config.toml
n_layer = 15
d_model = 256
n_head = 4
n_kv_head = 4
head_dim = 64
d_mlp = 704
vocab_size = 2048
activation = "geglu"
norm = "rmsnorm"
norm_place = "pre"
norm_eps = 1e-06
positions = "rope"
rope_base = 10000.0
rope_fraction = 0.5
qk_norm = true
attn_scale = 0.195
bias = "none"
tie_embeddings = false
parallel_block = false
extras = ["some layers without positions", "local attention windows", "gated attention", "capped logits"]
init = "uniform"
init_std_qkv = 0.0345
init_std_o = 0.0
init_std_up = 0.0345
init_std_down = 0.0
optimizer = "muon_variant"
lr = 0.00794
lr_mult_down = 1.5
beta1 = 0.93
lr_head = 0.0039
warmup_steps = 0
schedule = "wsd"
decay_fraction = 0.719
decay_shape = "linear"
final_lr_fraction = 0.0
batch_tokens = [16384, 32768, 49152]
seq_len = 256
doc_mask = true
train_tokens = 229100000
steps = 7251
dataset = "wikipedia_en"
Each number is 128 + 24 x the weight over its row's rms, rounded and kept within 0 to 255. Layers, rows and columns count from 0. Numbers have three digits each. The size before them is the row's rms in percent of the matrix's.

# up: layer 2 MLP up, 704x256, rms 0.146, rows 44-110, columns 64-127
# down: layer 2 MLP down (transposed), 704x256, rms 0.124, rows 44-110, columns 64-127
# gate: layer 2 MLP gate, 704x256, rms 0.141, rows 45-110, columns 64-127
up44 099:153102100125127099110119130139160145123164105131097119123111137158124106130143136084151122124143126126153135108126142080121140157152112106099084119111129112112113124102151134156130096120086134
down44 120:167147143049143097117148165086141124153100133141136107119102118126129136124117121152113105129144145134148087130114155096144139110137125104084123157111139144122132112127134131129116084073131101
gate45 110:129153102115137098111156093153134130079093125132150076103127134138125120140111121127130133151139153132108139124140148137156192147142161067148110083154150119170157148136106141145091098147154132
up45 097:136175113097093123144100147114168132143109126162164131158134086070126152111120109130150088133079126127137129097154102132118093135126121143149134129172110144082126149109152137138136130108158115
down45 095:139131145111103135108117149103153155124113091140113136114150173090161143132139073165119098148115104113131110118118155124126129147128166156119180129151170099098121092119128135115129146139119141
gate46 093:148119117103115110114115133145135140177115176080125156182097129151116106104188126091126143131160135113134095128109148120154110169120120145105149135156118122172121147083151108104165113174162146
up46 100:126162136096093117123092137086157093112142130107134117145129140126169184127108153146131187129114111128098125120148108127100128145113113107097113165105188153139153172132165155121111161128087073
down46 088:105097113109119124071138154136078165115128159117138110137121098144113120145122111105155130153090078132131105122111098130137146139136126171148092110163127151117148141151162116112146103124132143
gate47 099:099146137104104109119154128134121110143103104114131150102158131158099101121185113164141131118125093101143104124130152154136142106123153163122127111153118158134126150121097126161091096125128094
up47 108:130136111131093168151108137131094157151138128115073112121154156087120150115097124132082155122087174107065136166100134115128114136106117087152147157123169117167156134112183123100125119145129077
down47 102:126144145124138119101150114143152147146139118138153119163103101128152139111147072150106111165077115147161157117138137080122116086148142139134149135180123133153109099097096132070151132133092174
gate48 103:114168077147094110103110121135078127095120189111111173119116169098099110118165152159147135141122134102120120130091135138132116143129097099151131091112147130133105131093145137133126132105102142
up48 103:138118116127116165087100125128112114143084134163101109092122152100128147110105147166118157131132129093129152131113175118196097183133097115141126159148140115141092147123143111104116162157161117
down48 105:119190090139133133130118091177115121153135158120115130156120158100103125156136156108134076150100151146145170119137135132103156141100179145179152122134142120155122161104172125128130117091138132
gate49 102:141135136150122140124140116119135114116155096150081099138103148079123146132125103137091138148113114159111170113115101133145155141122127173146134157119159114063088120120118101101120125118114113
up49 107:134123157141100145171132137113084133131142133171097138144129111161106118114101100068090131163118145130109143125114131158160162140108149161111107105145139113104119113128130118105135131122117101
down49 101:138127096126178141122134164136138093096156104113121084157112152098119130150109130124125131086125160151118134146142149100134096157195126121126169150103116131124144114133160111124136144128105158
gate50 096:132123185152141119113138126104119155175132124168119162125105100111103158096135126127111178106130099122111118133118120135147134092136154109143121081123146145158139122150153115144108115120111137
up50 103:121115120164093132115102147142140120121112160170076114127132142161061082093098124143116123179152167088114169158083153122149121134161146129150131096113094162124170145096144159138154147144072080
down50 101:117196140104152135125124140108127176128119125089125184110176142127138124110119162112102118108147106111146093130115131077113155086115140092089125127155153071144116153130151101166116139125138133
gate51 087:150138112113141114173101120119099131137137145144160135143125127129132111125162123099144153093108114148161136139170110117086123132097106136113056174126140079130109094098137135112154193115127119
up51 089:138112119125109155110154128112130138113130139079151133162103115136152144092186109137121131077130148163171141142169126085097101110148108164123112140137129142170127088103162088107108131141122173
down51 108:154133096160137116155165109099128106144130156150158174074146116114130149111095115156139148079141104192131123139120099114085117119127143122114102159117132086165090143090140123134148181129143148
gate52 108:132138141114162118098159105096182096118100108141112120082123117135150146089135099145210178154122129132089139130124125120128121108125068143109171104097121140124168156134129177145113158148062089
up52 103:112166139110149101104085110118165140137168136176131168143111111109102157155153128119164153170108142200092131105136146122131129121129101113112107106118149156121168119140093130149110152109112132
down52 100:138132070143173091138111129143119134136146128130133060118096172111149099115115129129153069141141154134116127152111119126115117102129128134108159104164162146160130137096092124085133182135112112
gate53 101:099115089135095137169128152197160121157087137098127096096154093135163119130077071103135121094132155132131144075123189120138095113142132134092123142142104161170171117118094140118162114135149102
up53 103:128144108114079129131107112125120169174143114103105122096149123153072153152065114163101136161136144153181137122134141108098118166135116133108120148096136134102137101159079113135133116169115102
down53 099:092162100119139141147086154142139077154115168166173096112159111154154100130094126117148129130142168078114100150134132143170081123134114151139113165121118150165104140119121107130113096154157138
gate54 101:129121151106149138135126141083126150088079103092127135170077146135139110128136082126151124136112146103157150135168141159115151148103102158131136160169124152155145153114102130118087136089168176
up54 094:152137121135122135130096145105128090116105118149171154122122195085106119134117066121117139135176150082090149146144126103117131111152121132141122139143096138200141130109140137123117162112110115
down54 101:138163140120163130119152165138091069137178119094115131149119172110104108123129122183164125099123155087158128114152101179131139114133118147128089172121139161167135185120115093088127092069094140
gate55 099:172109161086118134139090098108134110077131166101147131150140138146141143135142136107152122128116132118127127154133095139152089167133135098160140142130145149120144161145107124132089113113134140
up55 104:142133102128124093171158117148126126151125116096098119132139184187111133092105101131100140147114118144092091136086110116146188135153155113114124115114097140124121126144115154124119137131148164
down55 104:130119159140118143112131118105111186159138131179138149104110136123124169128120112121115121120110107142159152093146156105111134101120106157112097135161136077156134115137134140136182136134126103
gate56 089:129134103133154119107107186125099130137116136075098109113122125138116141141114133164113081105127140140141140180144130165132163140118138109136148096086106169189170157142131143145143140126106161
up56 088:145134114106135133117140102139110147113118165139122128132122133148136115104140121102132133131144130101121123117102134083118094154167121133092141218139125112114067095125088133112160133116141124
down56 095:103110163128132105149158096138146138160113069108100136156112102159149121100112120108125157164081157142149157123125118129125139123135114128141117119121152097127112134119125125149083118138146135
gate57 095:144123155122100106099087102164115091091098101162104115128124142110141147133147113127153173140103160097151157173147154133110165145119117148182132155113111159160148130157163098125083143119091118
up57 107:092158106056133162106150150153108162109097117132117140119150154086135139143139146126096087145124054132111106089136077137107147074143104112129146097128129112094135147128099116121118155144146147
down57 103:144115107133132096172091143134165159140105132124106137157147169152104111129139133095136153115117155172086161100088160123166099127107120140104122134148107128114130138130119136161177137120126131
gate58 099:121124136152099138140120127119139080132105145138130076106169148137095127116132137185132133130148130089128114145148126137123109114161117158171133151098157117110152115105110117113149172127135125
up58 098:165153136132105152099089196152079184114146182140125091137084158127130092130132135109144125134110113120122134136110114121149086143135164101151147086141121133135077102140142120130067133113127140
down58 100:120134152075132108151162112141131178123136073097139142110107091109174111138154112092148094111154141099112150120099084083161174115091142144078127120139105140109090112128121124142120128105126152
gate59 105:108106129131125121155159189149094172083137146095099143136152130100169118135128141141133153156116124068163122154138122104146109142136103127111145110133113146148128111093112136107134143103153164
up59 102:095129123142154133120123163138143140153128127132131132126120110132157122147128179123180090157146156119110107117150122161101081176130088121164097134111116083140138138126114106106102080119134134
down59 101:123139090101125166120118123120112154093148122146093110142111126108142138129132099099159093152127123094115098112136116150128108141135151142173084111160149109157120158075119119101151174110120113
gate60 109:109116129122105120135108101142147085119090116143138133132127121155118106156164146142105164142115170126117121112148104118094123127161096133132118099151133109120104159145128168125109173151120131
up60 107:126125125153106120114156150166112170160110140136153099097126134089105156121151123160144062085148109131140127127142127104121112157117117140088118129127113119094116135143131098152133125126108158
down60 100:135124166053103136147091117134156165106121103139095116160144137134104135091114157151167073136140122158165119114155113143101143068135114131099132121121161147110098119121145129128073055165111139
gate61 101:156117092142150095119132147136128138092129110102106160097119101100111180137118095127090169121112097115092197157154108137154073169104105160119109119138115158139138145107117144134095107125115108
up61 107:122152123174126122116112106143131150094128126128111137176130097156139137152147127153113112109161116128098147114129088088156154126133097135105143135153108140104116124170058098145177129087165097
down61 105:143117176117166137112127119148119135155129124133091131168166152132138147140111096157166143088131114091119079090210116085125154116110148149126160135119120164123111086156086148068121146098070143
gate62 103:158089101102121133097148151124133155138100156092078102167149122101151112099117096116101129125119096092086116150116120143154129105141130169156079149124145129128132134153137113143096137124116139
up62 097:146147115102087143146113136109165120161176124109090109117122127126153158150126142077082129110123115134094129111118123128167148091123137165076106152110085132185155116129169095150116131131165090
down62 107:105121090165136134134122129145099095104096166121102161171153129161090162102123111137147121097133149128116113134116162113153128111141134190179144163140115147103114168162140143121109148133092098
gate63 100:160134108146161149137129177142122157140125130127116123140179120138092109112115137123089146125094114133106103138114112082155103139117116109153172170131149115133169137150136148105160134100103148
up63 093:102150064149140135078145131113158164123132140108138095128142104109168103133114116079128124140142127113170152150105122124118146120111134117137130144107113149146082078110114145083122105080088135
down63 092:156132108128128177066143085123178122121113114085129140117127129084131110125126172111098119127158163067098128154128125148143161128101137126097116150134122088137121160132125159162139063151143116
gate64 105:109142126123096097133114086064107112090070120143140112134112122178094130133076144121180146162152124118133135137132137148126111102163133149100128089160151132104145165168140126135096143144095131
up64 093:100151123151179120138129125130113126081120118089145108128172164117140137176147118151128169137147116133176140110144098129160112126124087154117137131138088097094154102171113136132090151188164131
down64 097:135178143112118146128124153115143109137170119090135099099110166125109109143123138117171102121118118121162125121164086156126155115121117119140089142124116104108101164158147128106089118172163116
gate65 097:139134157116129148162117127074136133122125160131130085145126124127171130094128146147134156132139129141080135120120144113117148140111158110135135133056088141116091111153104132119143138069110150
up65 110:139099129165125110157117147129126147155157113087116101098145121124045117146174157137108106102173136136158114112152166127140124131144097087105157112120108139114119146135128071117150136136114128
down65 094:150147162130138153171159097099107120147144123131127127143098123099142118162142080116102127150103149121118152111177108134124159124122149156073182089130146138096152076151103150171106146116119133
gate66 100:134136117142154135131178116087133109124117106166173140189101134135096135110115109152105090143111139086135149132109144158131123144113159148123140140121117124147112130105101144140173127054123146
up66 104:180090172086132153132109121140145107092129119126081090137139154155146120077141172138126153082123146131126117095121141143110143148128110112115113124124150134169129165119108122141126131126126105
down66 103:087134156110113082096132168154119144139113125105112126116127136106127124177133124082140137201150094158072110136132089133152123095147120110137085119126147124143112097101192129136114149173135115
gate67 094:132095108111120148113112128125127094139106149108154132140126152098167095144135189118170110120136093119162095111088171116099108159099087129147126144081118092153124147115146093079108173095136111
up67 103:128125096081180084134102136111168107158113124125154111104075108140153194092134131102113165129128123131146162098132103156116133138145126144112143126155148103136126072152180124147130152141108132
down67 094:109133163106175134118114129127129144129170102139173140152161170111134083145147131117140132125124131101144128152141142146135127109150125103137128082164162093091141150144113116130127108097108131
gate68 098:129166153142131134108141102137147087094154151124096128165052188118148161154119171122119170156117135145141151121118173096171103158146127136165140143120143149115127136124096161161135099129154198
up68 109:058142177116130146098118152165119103146146124152111085125128148135124135113159141138157127118092132126163162128134104114163132106092145146129111140110147160195124114106141091123124097112149104
down68 097:184140072162113116141105102104126122132127117091141142106126073093083159117123074126114125078121101115111134115124133074114149167171160152130152120142129142136146090129160109132098118123104108
gate69 094:170127160109095164102099109091151118156119119142097147115136132093141108112117189088173123114131184102103139165117153164155173164111127131073101123112125103134153101147121155117122150120080145
up69 086:108091155139136134118121120170114114119115157107183126118078099129132142102145130134114147144179142119144129124117134119181102145145110110186165120117132123092144180151116111136124119140191109
down69 103:121115160117151080121150119115134145129120103101115068127143124179116201154154086111097166165117090167140095121148117129121125142120118125139113131135174139138126123115163131107153144113135093
gate70 100:117106085119123106143113122161125092116125131114142098113115131094191103171137177098095151131090120186132090144137081119161117079096101098117168132134131133128127090161132113126122121107142137
up70 098:112106127134136104142117132131159109117120127119167140123139200139144132152149123145089138169100124137141167129121143116142130079101152104106137128145144105181155128149137120139141121109134158
down70 092:072125125163123129151159117116132124137093153127121105127116113143131109134099130107153089107152118123077085131075064104086132107162130134141185118112139142089137123131120160115119182102135102
gate71 111:111173170132130119114145106137124113094114145151108142153097110123115129160089142095149123139140122084091140127153134155125092116131145107110169179106131101107167118147094176156120093132156117
up71 096:159178074121109117144124129102209125087160129141113177150099124145123158132168097132131132136128125130141137169119108123142181172118102134142113138092106108127151137096118161146150117096136111
down71 118:099112094141132146145117149069138155153144129104074136111137112162118098143103110095162101134165109111135159113124102107094124102142158140133141105117121138155129101130092140138062090148107148
gate72 097:165108131143110182122120090084134095143120147115153120058160143164138094125124117105145123114120141119107110166136125136176139138137133139149153132129137103134139108128130116143133143108131068
up72 096:132104133126102155148123125093158139080107122105125103108181118191118134120175129111146159095094167129103113108155131124185132144172127112096163120113107097111136140144148139139151078097115128
down72 103:172141122119113141116136118093115096132149129164145154117139137130148138127074137164130172112142152152148127123145118117151101139099112173143101120109106096144097106180139114171109131117131140
gate73 094:142121147152091140135142137119144101147158139119117154169126112118139075128138117116172127106109083111141130145148133132132115101117148100123110101160169065152087127138150126092131120125127099
up73 104:143129181113112128122135163153128179147124137099121137128103167120164107165140091141119128135133095121100104119152144130146140113137163153129130125112131111119148075135153159109113116137120154
down73 097:096139115152109130137187089085137098129086097128115111118122134173178184124113129117161130103144132072126149122134096147096123144123129129128129163118118115126117127109106111155142134120109084
gate74 100:126140121134115136111122145142131114114136120068116141095160136122148140154123129141153137112133128117141116107109129136136090101134116138140114122126090082144084166084089165172111128119110149
up74 096:146145126133140131101142148120141094120147146156104118112129135127163106090125158146149105099130121130124153104146112133122175107108076114157138148067103084105136119159159139149132155167093087
down74 099:128122132148104150126124120124135079116117128154112096157149112092126143138145121093107182122159118161128133109124117167162144152151111085114123118150096083094119126157117133105192086136121134
gate75 107:143143125158110117101121070133126139127093125103124117133200139140094126148143152137124125182099145100124132114143125114143166134139100185108131127111132148152150178075128100153107139135161151
up75 099:133086176124145158139155130137166140138082124132139138063188125130139129139122134151132141058068144106150114150155151113103123098127113120131136113124130104115156139129101134130142150144138146
down75 106:113121127112104139135138135131091109129175152153148139062138136139123155134093157180107151119088142137120185118094154109072127135121125107130122116148099105186159145069140149158126130115126118
gate76 111:134120120114128112109134101137130115091119160168107070122151115127103176103126120097119113162133117097143130123119154145152107128128121088127154135146142140173166101123088141096138113165133114
up76 104:068085100145120137070140113133128133103139142166160134150189152139136168140113146078086137119133136156105146170138115105129168098136101133113140095104147162105111136141098120120141146187150132
down76 108:125125148148145161116116143129107108120117158118080113104154162148146141094137150139113094170141066156158117060140120131080088108098124074135148168089126111122133134111112137178146075150152141
gate77 097:155142176105146159106125099112125168128124132104090122142102165141143124123121117074154127117122144113105089146116117097127147134151126150161109127110123137179094127111121155121123142121124144
up77 104:150135142141178141194147121139097115134176127106148151118117092103138102119136135127123114151122120149149156138107146131137154133124135140136092122164120175109115126146123161124117108098162147
down77 103:086155112193130103102125126119101173138096120105110150143123134146111112134163129133102148112151150121128170130177115114110115134116125133144139147137147081125130137143112125136162121148121127
gate78 098:090120135146137136149089111118173109078125079125144116118142148086154163115151101116115130148124134090109136108127135161135074120142104115122118105127142094095085125145106103111112151153115146
up78 093:110128163142144155141151134135121099087139098100162164137120128127145071089139143114136125128126091143074157089148100116155127090114159145126115167130122107144112168148161142143147137125141124
down78 096:104121120138151120121076167105125132144099135122137122095129133100130127116120151124146137124135141149136110128096106112086070130112139097099102122124163130111135097121140100144143107146146165
gate79 099:115076085139150163111125095144134117163156125073134143116144106113125154134130087159118156139145129098149088109129077151186132059121140127111152130130120106144139118132124151168103099062124119
up79 107:147099092109148147134120095127137103143117170103129113132159104165110105118122117123124168132117103121153144080134135142153128142126153115085127130144172187100114095091133169151092144131150146
down79 096:146142188159130114121118111091100119107154113148119139129099178130204188144119097116096084123153146112132108115130152120117112116140134125089125163154136123113138120166142135133102145147073096
gate80 096:128103178151118075095162129132124126100124135137100135147132135127149161110118120149131121097088106145144160132142112173165153118116155115121178104132121092151139151150130134146129136144153145
up80 096:120133153097171080119135138106126132174101170089107136136114146152157162127100074146131119096108136148131171164123120121123122116131152119148179121139118086147137179146139137136082080125157160
down80 098:142104105122130131111133137119137095132141195144105142125110133111119090119121141167113108135127121168147113135124107165139161120132118104129147093095124161136123133121085149117135129145142172
gate81 086:156112056147125167122133118179142133103138136095136151088118114128139125180128073146128126108129139136119138134126127172120146117088134119136151128120102133109097111133118135123181142164145094
up81 099:127125116128092153085122127103118151151148118166134125117132124141162134120123107118168096080095137118136127152162130169128125150124085076156120120113121142098134125116103116119122164161104107
down81 090:111132044132166111132120129162096106092114142106117134148104143134142097143102099123100163127180116096116132094107144119102135140130150164123131131132082137115119150142149124162142101126174144
gate82 111:143128115157134155144141104114173106155096119157142106139149118125109119108139132143125114152127139113110119072100133122094165142145113152077098133080132140103144148135128167121142148153162156
up82 105:148150150177103086165093136129115101132096130118148130086120132135117147135083075152108175159178145130105120128110140155133139151117129152105152188098110118149139088123125111135109142096127153
down82 101:125130167155119137122141083104125157154129153142179131105124159137142160083161113081107097121137112164173146166070131152084156156119101173126164176136110107129149152118157132117138132155136185
gate83 090:118127159142133127165129100165138144136161127096097139113111170111090122160137168156157158144106091104143105127109104143184141128110095125166107094105138137127171166141171151152169128134146122
up83 094:109148098126114094090129115116114154138167108113095066135120151145111121148113138163131106099125197113118147112165145142131100124118173128134129128137109080092127153144149138136154139110142130
down83 092:126122114128157159167087131122136116115101138068124156130124089135096137119175113104173075154157114142106148124149152157135129149092123116150149136138178155136134111114110115132126151130128106
gate84 109:126152130155146102152087177106104139112139141127148154139147093139098114116129126120104110123162107131133157176128090093117125157093118122147114107123146132130124102124163116037170088166111128
up84 098:134126128106145120158148119121107161167126162117106158103138107151114153110101141116143121161127118183119118117119152122128187156131130113140118130118111125142136109095142132107157106173102184
down84 106:142142107141146145145081114116108101127142193143154123140141100144144093138114137131134111127114119110108125167167082120165141126157148131104139142146140124094125122104119121119155157163131167
gate85 108:138126147146112121183143128192104117132158133091147088141083121096125129178094127143155141139127138126127116123129133143116156164125119121070106070113088149110122158128104094117151109123127105
up85 105:107170144149119134149163127111140123165117132112122111137141164146092162159117144154142121114136105106156146092144136106138112122121122161170111129105136121107070126142108126108157116154105120
down85 101:122150092127132107117080113116136114121085104151112084117122102133117109108139150117125122134152102140135110132146115142121121144147123148147137124090092093123153153128159150141077122132119107
gate86 098:115119148105134107140121073104157115149154099127178137137106172103071139143118121124129104138113128125139166125145123140146134136084144125078141156120073080149101116140074127169110101132163118
up86 096:146096156173110151132126083117151103132119104141129143126121152143117134105138127125109126133102126112113136127135173076171132141127153156136119156145107121151160138154105112185117123133188160
down86 093:114146154117135138138127101146142153137176161132140147122148166139138134135114102089127121114091143051107128087158108156120181160121089124085185166103096128134130082114119114110123106157180127
gate87 102:159103129099126141101143142157120127166132096111118103127135098118075125169140149117146084117144128127119138085126133096152123158101154113111131121130149120081172082120136187118123130113151122
up87 107:158127143108140165108116167154099153117097093133099079132150143159117112136098121159120172090138141153076132093120141152107146112105169163120138123116106141106181118169154143096168134131145135
down87 106:097154132123135093166137104101088082119145092131151133146138110110138093160139118135106101095114127138141094119145099138163096159117137120147136114114138105127127131129157130162134110143111112
gate88 100:119098111117139125080124156156110114073123092091151111120123153131164104138086169093107133163114154094124140097103087148148118129134153158151107138122109132132142107150173102133132160171095146
up88 106:126107177153136132188122136157141138075144131112172153110126154128122152133087125102154128121145177129146114098133123113142099134151119129106158126136108156140145147137119140107128129134090137
down88 093:173119090095156136106134134080112110095103162129141125155192127094105134145145155088076096097123117107158125143164161132105104128125154157130129094112142174172091157145161104167138097136145142
gate89 102:133149077108122129152170158124150141170118132063130102094154134112173105140114118159123144123068108095133147122141088098127120079120155106127152068155163144115142150091094135113127130110170114
up89 102:130120145136148098146199127097116149169070143126090144162192140109139112123174113137149100181125112139127160110110150094132152080128146127122143113099129135117108124080139134121129133146154122
down89 099:111144119105154177171103134088165153143116163122108130089163108137104119125080131108138113117138130157153117144156122138159135143098146141145138083133138125108149144127087162110118118100134168
gate90 091:095171166125161100146180101097119134117117102081113154166068151142146146115121091118101081063141107121108122150127117113144108118138139111122105121136142158133157159152127135107074143104141166
up90 081:167107121121118145111118137151134120159153119143110142153108149080124099132146112149098156116108143131105154157136088145101127122132116118190156149131107101176117071144133128116142151106162115
down90 096:168148121117082129095118124176136176092170156148112103062156099184093160122133134099125147190134095114113130098136123117136119156131121106114100110113153134122136143120129134138130139131091083
gate91 103:082131127146136140169118176141133077125087111146120166101104135127160146114139133090128104164126097134132089159106122151105146151095119124114134128095106145144116146126121124121140106147143148
up91 096:146106143116118139187108130132092166128100142078093117113159132157165181088178149134117169143158102125137117154130096081080146116084126137119150107155132121147143118151154135112110126102145172
down91 107:096173111135160134183095121129106103145141113182125159118107146098098123166172140147127168126133068150173095165126122125098116116172156093119162100097116166121142101123137120125151137141166105
gate92 096:132141129155102126133145161143099135108142127127108143151131153176100098154116128131144095161148147103128116104143163110129147120129106148132129099148161172129131133126071126100165130100127118
up92 092:140098110153108072147127127144132163122133139136146174116132082101131147132126124141110137126126163106123146094123087076133099111067123105136132168120134110131091152160134158146130135112136122
down92 097:133093122119150148148100095145162134146066120094146145104132160099139129095142141086067154157079128127162159106120163195109154135167113114112108136150112092129146161118127116090111155168099125
gate93 107:162185168181126136109102120169115132089139115168148136208117142111147139100096129119161137124110122108176119146148137131158147150160092134129158159132121110097145116137120157075119105119135163
up93 109:145114111104140109147152109097148139122160146106108127123119120105111094135122123147122095122172096122111135101091141128116100147082174171108096115128165141140134104162135079134114137108163085
down93 101:086134127119145101127139123126114178144079117110169131102157112145125179130128103136086153104105123103113124134117125145113120160102160111169080156143156106100168141082104123096147160146119118
gate94 094:121158117152108132123096071166126096113138142090146104146092145158120147152126113121089139114112099169120136134135120093085081126109110101098164171096142120108111150083161087124153131134093139
up94 098:114105102125153136135100147121129128199093104118107127114122130146157163126124161127145132152123133162119139158120097132159125134141192122152131092202097110161113139141162125158118101119158130
down94 093:140197101112119130114143145093113164174089151162129189146135103071183126099109112121113122112113149098085137116146126170139151128118161169161136132146150109142122104122113124138153142143132135
gate95 103:128108114145154108105150098077153119093146117138092152146155071105145123119118118098117148146077106095139110150112121095139119162133115107093126120113109102092173130144158106164154135132068133
up95 098:142173111107147151112120093142139127167120137102101110143174165140078176117125111143156132129087139134116137168093174132154150121151089102196120130116140127102122136124110114126116168108142108
down95 097:088083109120121170140137114146149145119112138141111161141110110136129118145111143146121088127142086086138122121160128080116155136142157117120122097110127134182127146112122122123126133170111155
gate96 094:126119130134136099136099130133087150121118149146137105121162057105100178124143137148081105140108131135128127139079118138135113149110136143140148094125131119147098117180123163107119157151140103
up96 093:131164106100090166110115134109151119125148133151167106088105138121104127107134085128100158119153129109103170128143140146123128134108132131142096089119146139118185137124075117160140116133115112
down96 097:095173107149129117146167111157145177157171170143139127162166099105135152121113134121110101133140135076142149074118139106130175172142163131118129168131126171118112128153117146137142159158119117
gate97 096:133124135113141122098095146078140153072108139141098100129135131158149131122136149145095159126147114115174128119116096145146138159131094115158113097143081114184180110067141141177115124097101115
up97 095:108105129115122159146131174172110097160124126148148141160123126108129119137164127135140117130135115128104149166084104118138109128154155117122156144163163147121099136136098118113131135125118165
down97 102:127175125148116139109114135161173119080129140073150177152097158108110125109153140145148147114107111116140091151072146112158117102092134119125112125110161088127081128102143125113114120125141136
gate98 094:155171140148091155107109134105166133140125136137125101154147140124164102135163085100141156116145074133110134150165098106054123156122094111132140128104119141136134126118094137121119150129096101
up98 094:129137104123114135102109098144171171127149130132117136151113118129119113102178131135138139105080065132108147129162137104136121099106101143100124166113159089154068133102122142116140134105100084
down98 099:123131136155094130181131133103159139101141132126144099151176162131153098160129109125134160130154142169108103115124131095148088113117089129114157112096129165157139132147078102148108136124120113
gate99 098:130101124122153187128157124172169213111103094126117135127185114099122081109089114143123127145104171131110141172150130098104139126164095155166185128133149146105165117113161159152150128102096099
up99 106:116150119126113117152109108087104046116154132137157138129090106125133125139146114120132141143133153160168125107124136121139149112145164121134115158113118105146126119148099135167114098160127116
down99 098:105176184111132089108101117101102124124105122122201115131107147168118191122139122127138128109095112117144125135153120162121147162112079112131119102155118147177127129117099108111144160127134154
gate100 092:118109142123125134067133133153149086128113076089148122114146142124180140102144084147137146086093118125121128146117120098122169144110084158106142102132071103123095138126092135102088139131131135
up100 098:126112156210161146093119125148159112143167111129172138115147104096111163135099136122161143050127133163150137152093098107142183140135145151134110114114078120096091086112129125138154103129136148
down100 100:146132090087120125115114112126142110139149169121084122146130114158138150115138084149114124134144176153135077113167164119098142101130122125085139159121118152122136156118136107159051117140101116
gate101 094:114113123111124092118099119101129143139125116124123139148120125121160131142122110154156127147158099096105121139107141154051145121068091123135140103099103140156131149167097090084092143139125096
up101 101:118119111158099143113124102132096109108145119100131157151097120139113079144136164087135142171150128126140135129105119107139104118141145105129099126128166183124136144115116115184160166141136116
down101 098:104188077151107159153136117134131132105138118140132098149141134160130155139133100186145109078116125093125127159132155119144152118094114118124122111124125075116105111113106127098163115094116095
gate102 105:159144140121111097127131141153174108105084077105119112164128135129158161125128189089194142179121125155147095135127131176151124122129123076111128115133087115175141119182099168173118153107152115
up102 095:091163084133166122132119123146112162143174164091155135084145119120104135121138109141070102108116104086107136131125113136103122155091130142138111133154167096126148102082145115117150096145103164
down102 104:134088117169118159099178126157118131135129135142136143132109139108124113116097103146127146099123179126128172152181125118151132167164095097146129140127121164118148085117110123129170123117159116
gate103 088:163134141093136122100122171080128169111163133090097188135166175093142114093097134164104117211068111130084141136115149138140138109107123088106126101122116139156109162125117149123097118138170139
up103 082:113137146108187121103130122154105135126183143086112146136133150144121153149126117132092117156085143142079123140137137160141130088116078146070095099104143122116146111093101132095114143134187101
down103 099:110138139080131138157123159125099099105186135194099132150160153087125161082076115145159120125156112148120115131125134103121138125111162084170109134135079155150094179129158182104138093123134125
gate104 107:111125146114121119119113129129112144117120164139121123159110125104144160101111103137109097141124133117175142143118109129125136106160078200146115105106156139148148151157121156124093100135115164
up104 112:120154149141106131132112129115033146139082148132125107161081113096154140149177091139128109128149151108112147166138116146119109134122129172169128126127156136153115153159133112152086095129151165
down104 103:116101141115127100130101091115153133105144066139128094121134141127108146107135138147104107130087116150155132116142150139117147098094132082143125120137108126176138127126159116139110121131173110
gate105 095:134126111137106168161119127102137139071142113138130105117167115107128143138137129117137134132139143098137093132131118122090111122119122142138102100155121074198108092132151148110116129143096114
up105 094:143120129152151119146149145108155148117131100135137148110131112111145092163123125099136114119168112088113125157123107125114114128150171123127102098132148075169085115125119145151114151099136117
down105 117:157147114122109144128124151151128046158151134148141065143196147102115182124131155124171147132151168114157125125141131077067126122145122151120144123126100140156110117126120139112140095150139146
gate106 109:157141120118149138133144131131141113110172131120135139143089134148111129158110117092115095152118112127182189165150092142131144165128147120162126130104108122189147144068123180129135087144107140
up106 103:157125122119121096115113146142111116165124165126079141100137099110135126094157119115119155106142111127137134129149083120149130171177105133135158088128138139139167159087109170151115117144126157
down106 103:105081130151120128160146107150131161121149147105168092132127177119147122117137109126129121119140127142143119188098129197094139146109129133118138166101103193153131160115139135109143113113115092
gate107 102:115136150127118113105103098100123131126150112085128145125107098106111107087104121113144116105124124106104123149147092132139088139104148166120120084060149098132169133134125105137174152139160089
up107 093:116143162139104143151166066121155153135192094162120090133135095137115111098145124107157184142110134170123135142113105115143145112166103119122118123167126098117143133124116169144137122109167156
down107 098:128097119158131124094109143112127109122123140098098128124117120085146122132129134129152128122111192121118091162155127122149132118128140118092158094152131155092197116125124156165122157075165151
gate108 088:125164144105106123159147140155172170123110135121158119116123134087109079104122117093161148083129122137112146112121154111113123107097100125108152094183109117099086146136138146097130128082163153
up108 095:152121175136089113119155167134133095102131138102113144141177159129077187105118138124132089142131078110135106102141156102108163137141130135110149144126162101095082119136151113145152113126168123
down108 095:135136147124170170146126148095140140101132123134133129161115113097113101128112069127127165109101147128109141136115129150124136108091097145143113085146079120136099169141159145112135073085139146
gate109 110:140146112097151181135130106111158166140117161093162110131089149133133130091119102119068148141122134129124176152141117122130126130120119102156174144148127134149143210128098137126118103138141107
up109 097:148192123114102123140087124129121132152114113092138144073131112113090110153149114128136156120123129115140149169147076137093097158122126138144128106105178127083104128143141063076143156105133150
down109 102:119141132137109104141080159140170124187144151140162165119128166139131136119137092147110130190136122157111146105129114145153127110116153116151154171087086102103097147159112138136104122134132132
gate110 096:187143181119116140123124128141150131115111104147099151095135095137099084117163131101106146141105092132142137108113129109126138167119092134116158105148116108159144114105147167137139154117136154
up110 093:118146119108138099145170129141151163148152134118134129107125125083179165084121109149163102122130125090140125155103171130110111102097124108115169135134106112116099130106111132101111117110090129
down110 103:141114109128127120117126150144108138118115131121150128146140168100130137129128098144173151136120198139122134170109116117142147142153101126125118124098117149164116101122120110104121137115109143